From a checkpoint of a small transformer trained on Wikipedia: 6.44M parameters, a variant of Adam for these matrices.
Each number is 500 + 40 x the weight over its row's rms, rounded and kept within 0 to 999. Layers, rows and columns count from 0. Numbers have three digits each. The size before them is the row's rms in percent of the matrix's.

# o: layer 5 attention output (transposed), 192x192, rms 0.0909, rows 20-31, columns 96-191
# v: layer 5 attention value, 192x192, rms 0.09, rows 21-31, columns 96-191
# q: layer 5 attention query, 192x192, rms 0.0938, rows 32-52, columns 96-191
# k: layer 5 attention key, 192x192, rms 0.0954, rows 32-51, columns 96-191
o20 087:476505457507480576452516487559555484458497435485517500510534559412536498559481528537516561503498513579500515500465448404535476565526492526459441539496489548510459562455439563521569529527544527455500452463535470549470444512467507551624494522467510522506479417509465475568502538529479459524
v21 098:502483496505504553501458479528518512421497476547501460514528570486523538542442482517539445533439494534512503516488505472532591532476446533639460507540505548577472490452479535520515614461540561467450487426488492571483518530541522463531517504538503515417501447501464619530502533521511561412
o21 087:552463470514500482508550521495537432504477549402496531463497446512482468450548500528408495439486513595533466466532522527510506477556482508448540502480529508549447480519532489541510437503548456484528570543542454504534519537525506557553517521492500521424493548498481474503569470568464466457
v22 097:438495463609515637511423500467537467396489434519481432469467464424516564519552400493523505512454473541494509576424482482549567569500486523496499569547548543553505524508449510485498547481472509494475450432485485564495499535503488448515534535458504502480496480510489501509419509539492461489
o22 099:481492489478518452492502496508492473516425514460452476491499500540431511527438470481480488491557514663490468436469533497464482474496442505531581496445482496487526471484515507558571438474466502442537560534496540471534517501502559460554463548500508590495471491493560509468564492431462515521
v23 104:508491519572491469480568512559500533565581483499484526528484452543510449500488574521461503524537499467499467412563534480428466479546515515459521459515453502363526480456523519460532408565517464514492550527521520469486496478519521549472440510470457455568477502513526466535526511406490450482
o23 102:491474494486486540507448474527488474469453531621491501490542495482498512435499496481502494442527487300469467557523489446501505506473515478504532503522507443462534471475504485544414542526466495483537493546526509510447483555521501499364453540565512500487496507430467513516495502550448526533
v24 097:561537512497532479492571536543488489505437498492453591508484473461474475503520619501475505501545545500491514496482454528512469543487515476417549462521502496345509524547523470534467471573452460529487544619431505401503497479525533599493458497509545535490510571553515462500460525502456508569
o24 097:456512528546487525477526446485434477508570489544477524497512516591551538481562429505462516498494524410528530516555520385530463541480479488592424485517485437469497524433471498458450508500515426484498510526549505471462545503508509487402520509504484475483511471527499463491482498449556471501
v25 089:527490591563505467517543489469530501515590541540480521541557464575514533450598583489480577500545506495529472489534520464452430516552519496509456479507485490394519483501596531401489521556499449516515501561538525452471570523516502549475469502461478432534506492490498481446497411462479434523
o25 095:513545525509517533495491459533456525524514471515488463473526481490523524495517550510553479516527491258459520569447527459486484458535548502470582497512510515550502483449560490508472503506493407451474493494527509492504523493458516454410509467497524535515548499488506547488525542521491503493
v26 095:508435548565516474488554431583536533411469528505468426533525457441548412441493534518471558526483483563502487564501502528562540459447463524443438525527526511514522518484506530503506511490472440467516476514478523499477504485522513491482546501461462509476440491526481521523465478494505530484
o26 086:512517416456490501469469480490503534524557501520561508528515480514444524534598528451473427450485528417483489449553526518444479495550475475561491514485475522540565456527472502497562506569503529494463480523478495529511465422459499547459445482537441456487482430505488509531515540539560505528
v27 079:482465458498497449552474530499523422522466595503504455407550515516510524419524492488520495511534558516507501564485433487470513432539497482430485416498505600513520457556418505545527457454446517492610546550494517516570537519556499519514526534510411447520518534530519500466483547538564496550
o27 087:560497532516524478414554559553506524522501446527481560542404506471538479545454482549537562480471442483484497514494542489483469524475532538558519552505473478491458564522514458455455522560545496530442526550459499522449450436482489487485523558487446450551483429402520462505511506500508462480
v28 088:481473444467476477532513491590540467483471547534521496496481490421500465544524487559528490497461459510494481434566575517455562466557390455461538546484523569556447500496467532521516522438497520538484463405426468565550468520492457520476467495455431516488558541542496461503475529502485505473
o28 085:506500494539533492502445520452454578438578433492575467582598554483523570540421519486416517493468555521485475545434429461523478485541507511494562507504479532507495522530438449509559505507571530538512464519490501486522510529475514466536527538499514491464464442561499499422507520476564504499
v29 092:541537525463465542503459539555472499480513508475509522543487468537481490480497513478516484575477493448472488488532569574517472531571521496521587469517406557502489523524410488480565473610490493514420505478499489516505520502373497513516470459523584517447549542479570507454493434463498511506
o29 091:475473474532547467497467503495491508475436495542542512552548517471508517476475477526529529475547518473508476483569499476503466453453614515489515432381586497535527471508571479481504468528459413539526543554525547514510543482472564525514527527524470472498447459506492430529486427512451463481
v30 092:493572468512510551474552443483460502534528442554501448534466522459506531560539472514505510459459421506568484522550594491570613560562470550583528432486524517500451557493388506547492560460561514527433493452480513538527462512447532492491548559503520551468431486494517553475475486498498470463
o30 087:467466519556476490484447521505509491496503561455520520521503544575509528520491520547470445542456507526385508478509483487548460516544498509509525524565506530516559484469546516474508412545493480527484466558493475557503575499497495527630491490463506522523550529529511485492424515483439438528
v31 087:436510501485502488475478549529503462529459468408532489390459492471501405430528486434500484517414482531453553505437451522549548452500504524508489552543461459609505506498443436568448504454505517498467464460504524466507501483509451474500519466508543569479456545604511519525488493490467501547
o31 091:474466524466489463514505516441521491432590558531508513520483509448474484571448506523477592518547487673561509489515491545558507551473464455479471516531543469569499511446500539510598502494445534467532531528543530549574483486524467444574495540525499479501502459514508494492523516540548503501
q32 015:488543498489418538533444434567507518531501438500503438485596486578489509507464493493469469443535510511511526468474491574498430521518520539490518516441531518488495551522507469601473495520532467515475515497463436533469472580516464504521528545553510529495497485488564536531535517580448540520
k32 090:561460536491615483431491471506516515490528498547528525505436508531460488518468522604514459512480508529434485530476469445479537517562528504515482475481499505502512486469475439411570526463462445434463559493577573477462407497497532474513499512495530513472488519468588495551523612524422498494
q33 019:533494515463534601517500428543468526520548491491518553454563520559466520516460456490565539391552514514502496469523510542509483532489500493487557556494511490441484497456437460536500504482519438501559534523503503482429477620504498477531458470488496514521496565513475577543524604562482559501
k33 099:545473521492600478417488475501530531502531483558531526499427485535482494500450519604496462512477489527442499519477471445487528495562521542517487485483483509509540486478490436406572515485466440430465573479587565479463419486497496453521504515502529516454488534485575478547541599524455521489
q34 029:490505504495566456499457485510521487553504485500515466483483421503508463473514520511454404538467479484507502521463538591533466426469484468502538524461528469543461572471503510497492486499449444507436528473530499494470442468503490531498543475582531472510520432499538520448508480522456552517
k34 103:558454531478608514421496458503516546489523486565551542500435498539468496491436531574509476508474493514445490519484464439491535515557522548509476492474492503505528479470497442408559515464472453420479564485571557489459412508494494456523485513496528522447490537485573487558545616527446537504
q35 040:529493480531460567529551476506522520481471530495519574465539493455490515514497472472560576487543505478487536447558461480453545544470495483450508469502473510453490406509494510514507470516544525490598490538447492500531549558493528453523437489453475565546513572490435519570474505490495458522
k35 091:439558467516398491577509536502504451494494499459437468507569504470554523518573487422476504485520483510555503492510535540504458477462495476484515519536516509486495537514493546574467472531534546564503437485452428505530581501501490554476528484519483468547505457512431507458469390464547447491
q36 041:495476535420559398462523477518521514509516463579504471573436547543529435501505538548459507524452479525562512526487504526519452481539482478526468541526498539585507564486510482463544545540463490447424501475553495553444448459530487493481541526509534481438475443509561440473545509535526474505
k36 052:572444550535570525432484473471489558497486490524569523466451502504452516473419467510495483554496504452440498517490510485463519498572517534517537496399480540514503496506520455442513534490466465508545548512521541494470441513493507442517448535422457518485504543490550493554527588549502572493
q37 046:487519492531442589559533520484496536496461506473488558423568502441495522559485454480554502475549557508489523475510454418448539539450507507445526454496534504381461438515486531516482466476542525534568498563445497496516543524492503478523460475447479506563453549498432513520514488484529493477
k37 122:456532488526388488579497522500489462510497505472431475508556511481516509524580484427498494488498509497539520495509526547506471482456454478486488515545510464480488531517508551547428458521528544547507450504442429496538565501513511540486546511513488480540494481507407509462469384469560451507
q38 063:537477524536444569567471502475514477490475536488473506455529462422446554554473523467580497526516528521484556462524484484498505490485457480477449497439509455450418504540485568504464464479562526467575466526437451468551524550468551550536518480541518521540484526485409546497449495492504518478
k38 108:458513526526392515540484511510477485531501535491445474508542537484458521505552510438492482474448561496508524499515517530508505478436417444483441502538513473459419521533515539514410499470526533536501417548434427470554526505533544525517531488550482467564498493567424553429447432499539453516
q39 071:522484442454554471549470535427455469550509506526484461565525506529529507497555445483535590471429549472511515449500489543478568536504425512471467492479572490501418580520533556553492468510540488488502446470510529504540463510514506495473460465484461496536494503489399540504491497477453432524
k39 085:485472419537510518449492479472434550534523464521506530524517514506482514521480482466521520539495527476484503569554474574455551533483515453542498490491460458488466500527489499498548473495514502504494471501604484506491497575453535435524434395524510496460473541477489359485516602511517471431
q40 110:463534468514453520567523498436531511582515456525535466471511519532485486460549562551539493454530509516575475463544516515455490510566455583470481441450559497505427507488489626508541491471488486518469442455541453514517537446486463578509469443473482492528552533508421581541521547520501437476
k40 097:544477478458478474492483476521562515589478424476550505490483466554555508460568623569469483479458427517464512448508500520517465506563447534541509511468526537409497443464508514519493454517434490503500499480484517477511497414556491531488409485528452462519524518436468621538484539462487507534
q41 143:529479500511473496547609480562520507416491503499528465455565471524573464422533577511546461473491551463518523551563518484466474507503486502474458569517481597521563530489554489529484559570543549467591458497485511519551502497512562528492481473576501463513553518489482433437553503506477498454
k41 121:510507537481457471574508518531468486460483482514463535484449543552538553462495388522509474506464501450515569456503507506504536470536471434518530443465499529523518576434503473481525481572486546529449534533528515534479523471477505528491537452534525504498544534564473461507510493551476542461
q42 151:550469569505498497479488424468529476579542511495536454508510513532590519507487543508539567520498563527498479495501526501567456475527510600471495508457458527510492525464468482473440499503512528559505497475528521503515523537511509493487491481434461468589455516457503539472463493496560519476
k42 119:495502522495487511541557500479512488541572516572545450412466496574517470454521523489529533524509502487426495514520544414490599554499496616482531532559437485467482560520499474514432543512521517544512500504477535524516471523501377504511542523439569472489553463480594545507483477472494524506
q43 147:499537428566471513531499448563544555456553514508523552556508490535447449491447484445514413507459554515464473544479525482490538511484446461572600479441491557475471560515537466537515518428449515448442508563486469488493538551419528493463549532529512494484528498421529486533532500450503524569
k43 125:538505413558507569588490520501516496450506489514504464601488514532496528538535503534448503500467555487452440483513466526537460485482484478476454457482482485457470431454525503475560560398473419437480544445485480516441480458526482523494562509503526454443563508542542443533488499478472535460
q44 113:498574449480520477496551483495495516444524440562568466489531475492503447504523529489472473542422483565503478526474529461608454481503528486483552540538465528533490456505463489534482540546494550499424496502494487572456419502547479444433473569503458521549522431562532492518519542559449494461
k44 120:443517425492455432580480503518495514495455501536430486451510500485538560510575429500502563501489528543585503426534536477548410511503515492471483622586506497493481469523544553552531490505518467526520462498457477533486468517547494540467509460485424487574491456456562559507495433504540460542
q45 150:490512522530455451468469456448517450515512518506556529546517475442514392490565552428498514493518540585472511480522512497564549507567488474531430533417513492475469526539464567543520473562498472463477539474502473520497520530511456499517488632525507484510557487469527522513462533425443583476
k45 119:429458503518525560562514521512536481535538522511509430539475420495448499502504440468535468477552559494402537536538416528432499525493542559567458483441494580537504508457548503486469525491510489482544486516476482501487515516522497430483462523497514503409466511505511562481434494465496486500
q46 131:466519466449495483415427476552523511500586464476498465524533429488510516476429492456522548521449500527460464553531518504539460398511492520469570526449465481494466463516494543451502492531517511559479474478534467535534494539514486532460455576522461466521434473446462545480498494531498464518
k46 113:537523433474451498456478542505564506524474522518514455486477477524525519477453493560569534574489515498444516521460498525449502506556479539461459507504462499451514481450500482533533447509500460410417538539473504514502502565512480544515484451455443518470484467461572525478531533502495507532
q47 138:496502509519541508504478512509503474531489451489445538518497447478515515438480452431545494484540494569510429448454502513436534451502513487501505505507515491458441449501463641474534472445510569499449491509509499468486538486595484462556559443528498469493445449523484537487489523498515526493
k47 115:470559517540547514495548563516575419426502520523481520496503441424535458478434487528455489489462506517514470459489527495455517492498496553518497472532452480535475473488555468526535451473413552428525465429471446448523554425530564465480586415481378488462482516462506556485531521520534509450
q48 018:520471468480483530528564528507474521462465487498452487481587573491523551541544451498515515461525517464483581526552489497499549559502501520412490512469478496467525483511471406517508505529491501480582536512430469474517489492506509482487421503490490609532486517488518497513499569568488514532
k48 041:524513520515592456428495466506527532524536462555529506514421458551514493485443516599486500509472463512416503505469490450509500466573525548515493511484471514533554518489500446403597523484455426464468592471580554491460428467485486465548508514499514493417489548524548458536559580514486515451
q49 022:466537441514474535488531483482535551472554485514504517466543515449495514576529509492508576457501509520528495487518392451479513507491546467470519499559451534457563416536500453496511489493556560520542478511488497521477489512508533426560485467379527476489517545528439532505510560484483402530
k49 089:468521473512389509583500547502468468506474536440455466512552525473512502504567473412504537497523523481554508492522528552508498493443472442487503499514520490492462512533515572580421492514536552559530418524421447516554588507505515542480509476503462493561510463507433518447456385479546465506
q50 025:529511503508479633557541507539474535500456522463545555491496449568499528501472484482506457378542502485484537511505501483504466459506470504439566501510513527424466488483477515475536487471514453477547500536457538504485502563470522454534492499529519547537517526506446554522555523513485487484
k50 058:541489538491588453439483474473518538515543498564547506506433510540479486495460523610483479528482479536440507534463465457465531517548518508528482468467476510519544483483490436417580530503458460443468563476571560457473419477496502470502508525489541506466484531484564486551531592538463515495
q51 024:446444510457546417454508506558510454509534496565473480530427555463433482543456534547482529566493522481536479527474445533466414496509461467508514555477503513549512545507486557514501537545537545482412455489508492554491457469552531582438547465528515441450475448482528450510544465510523490473
k51 037:532431545518453520556527485532551528528483539464461463490535530496449481507522447444534518485445551504475472511508493562511544496425458461493432482488538501476425466495481508504406513414512593550502480528423440511596529557534546511521490548509499576559518526515480565533499485521451437553
q52 038:522519506475561458471464509506482478548569456488537493557481450555518485507447578522445412452445461523516471536446536500540445467493469514525501528551508464553498579458468490527479486467476495485418541478537540489461443473495478525460507520575543538470487458521524500448512494508449561475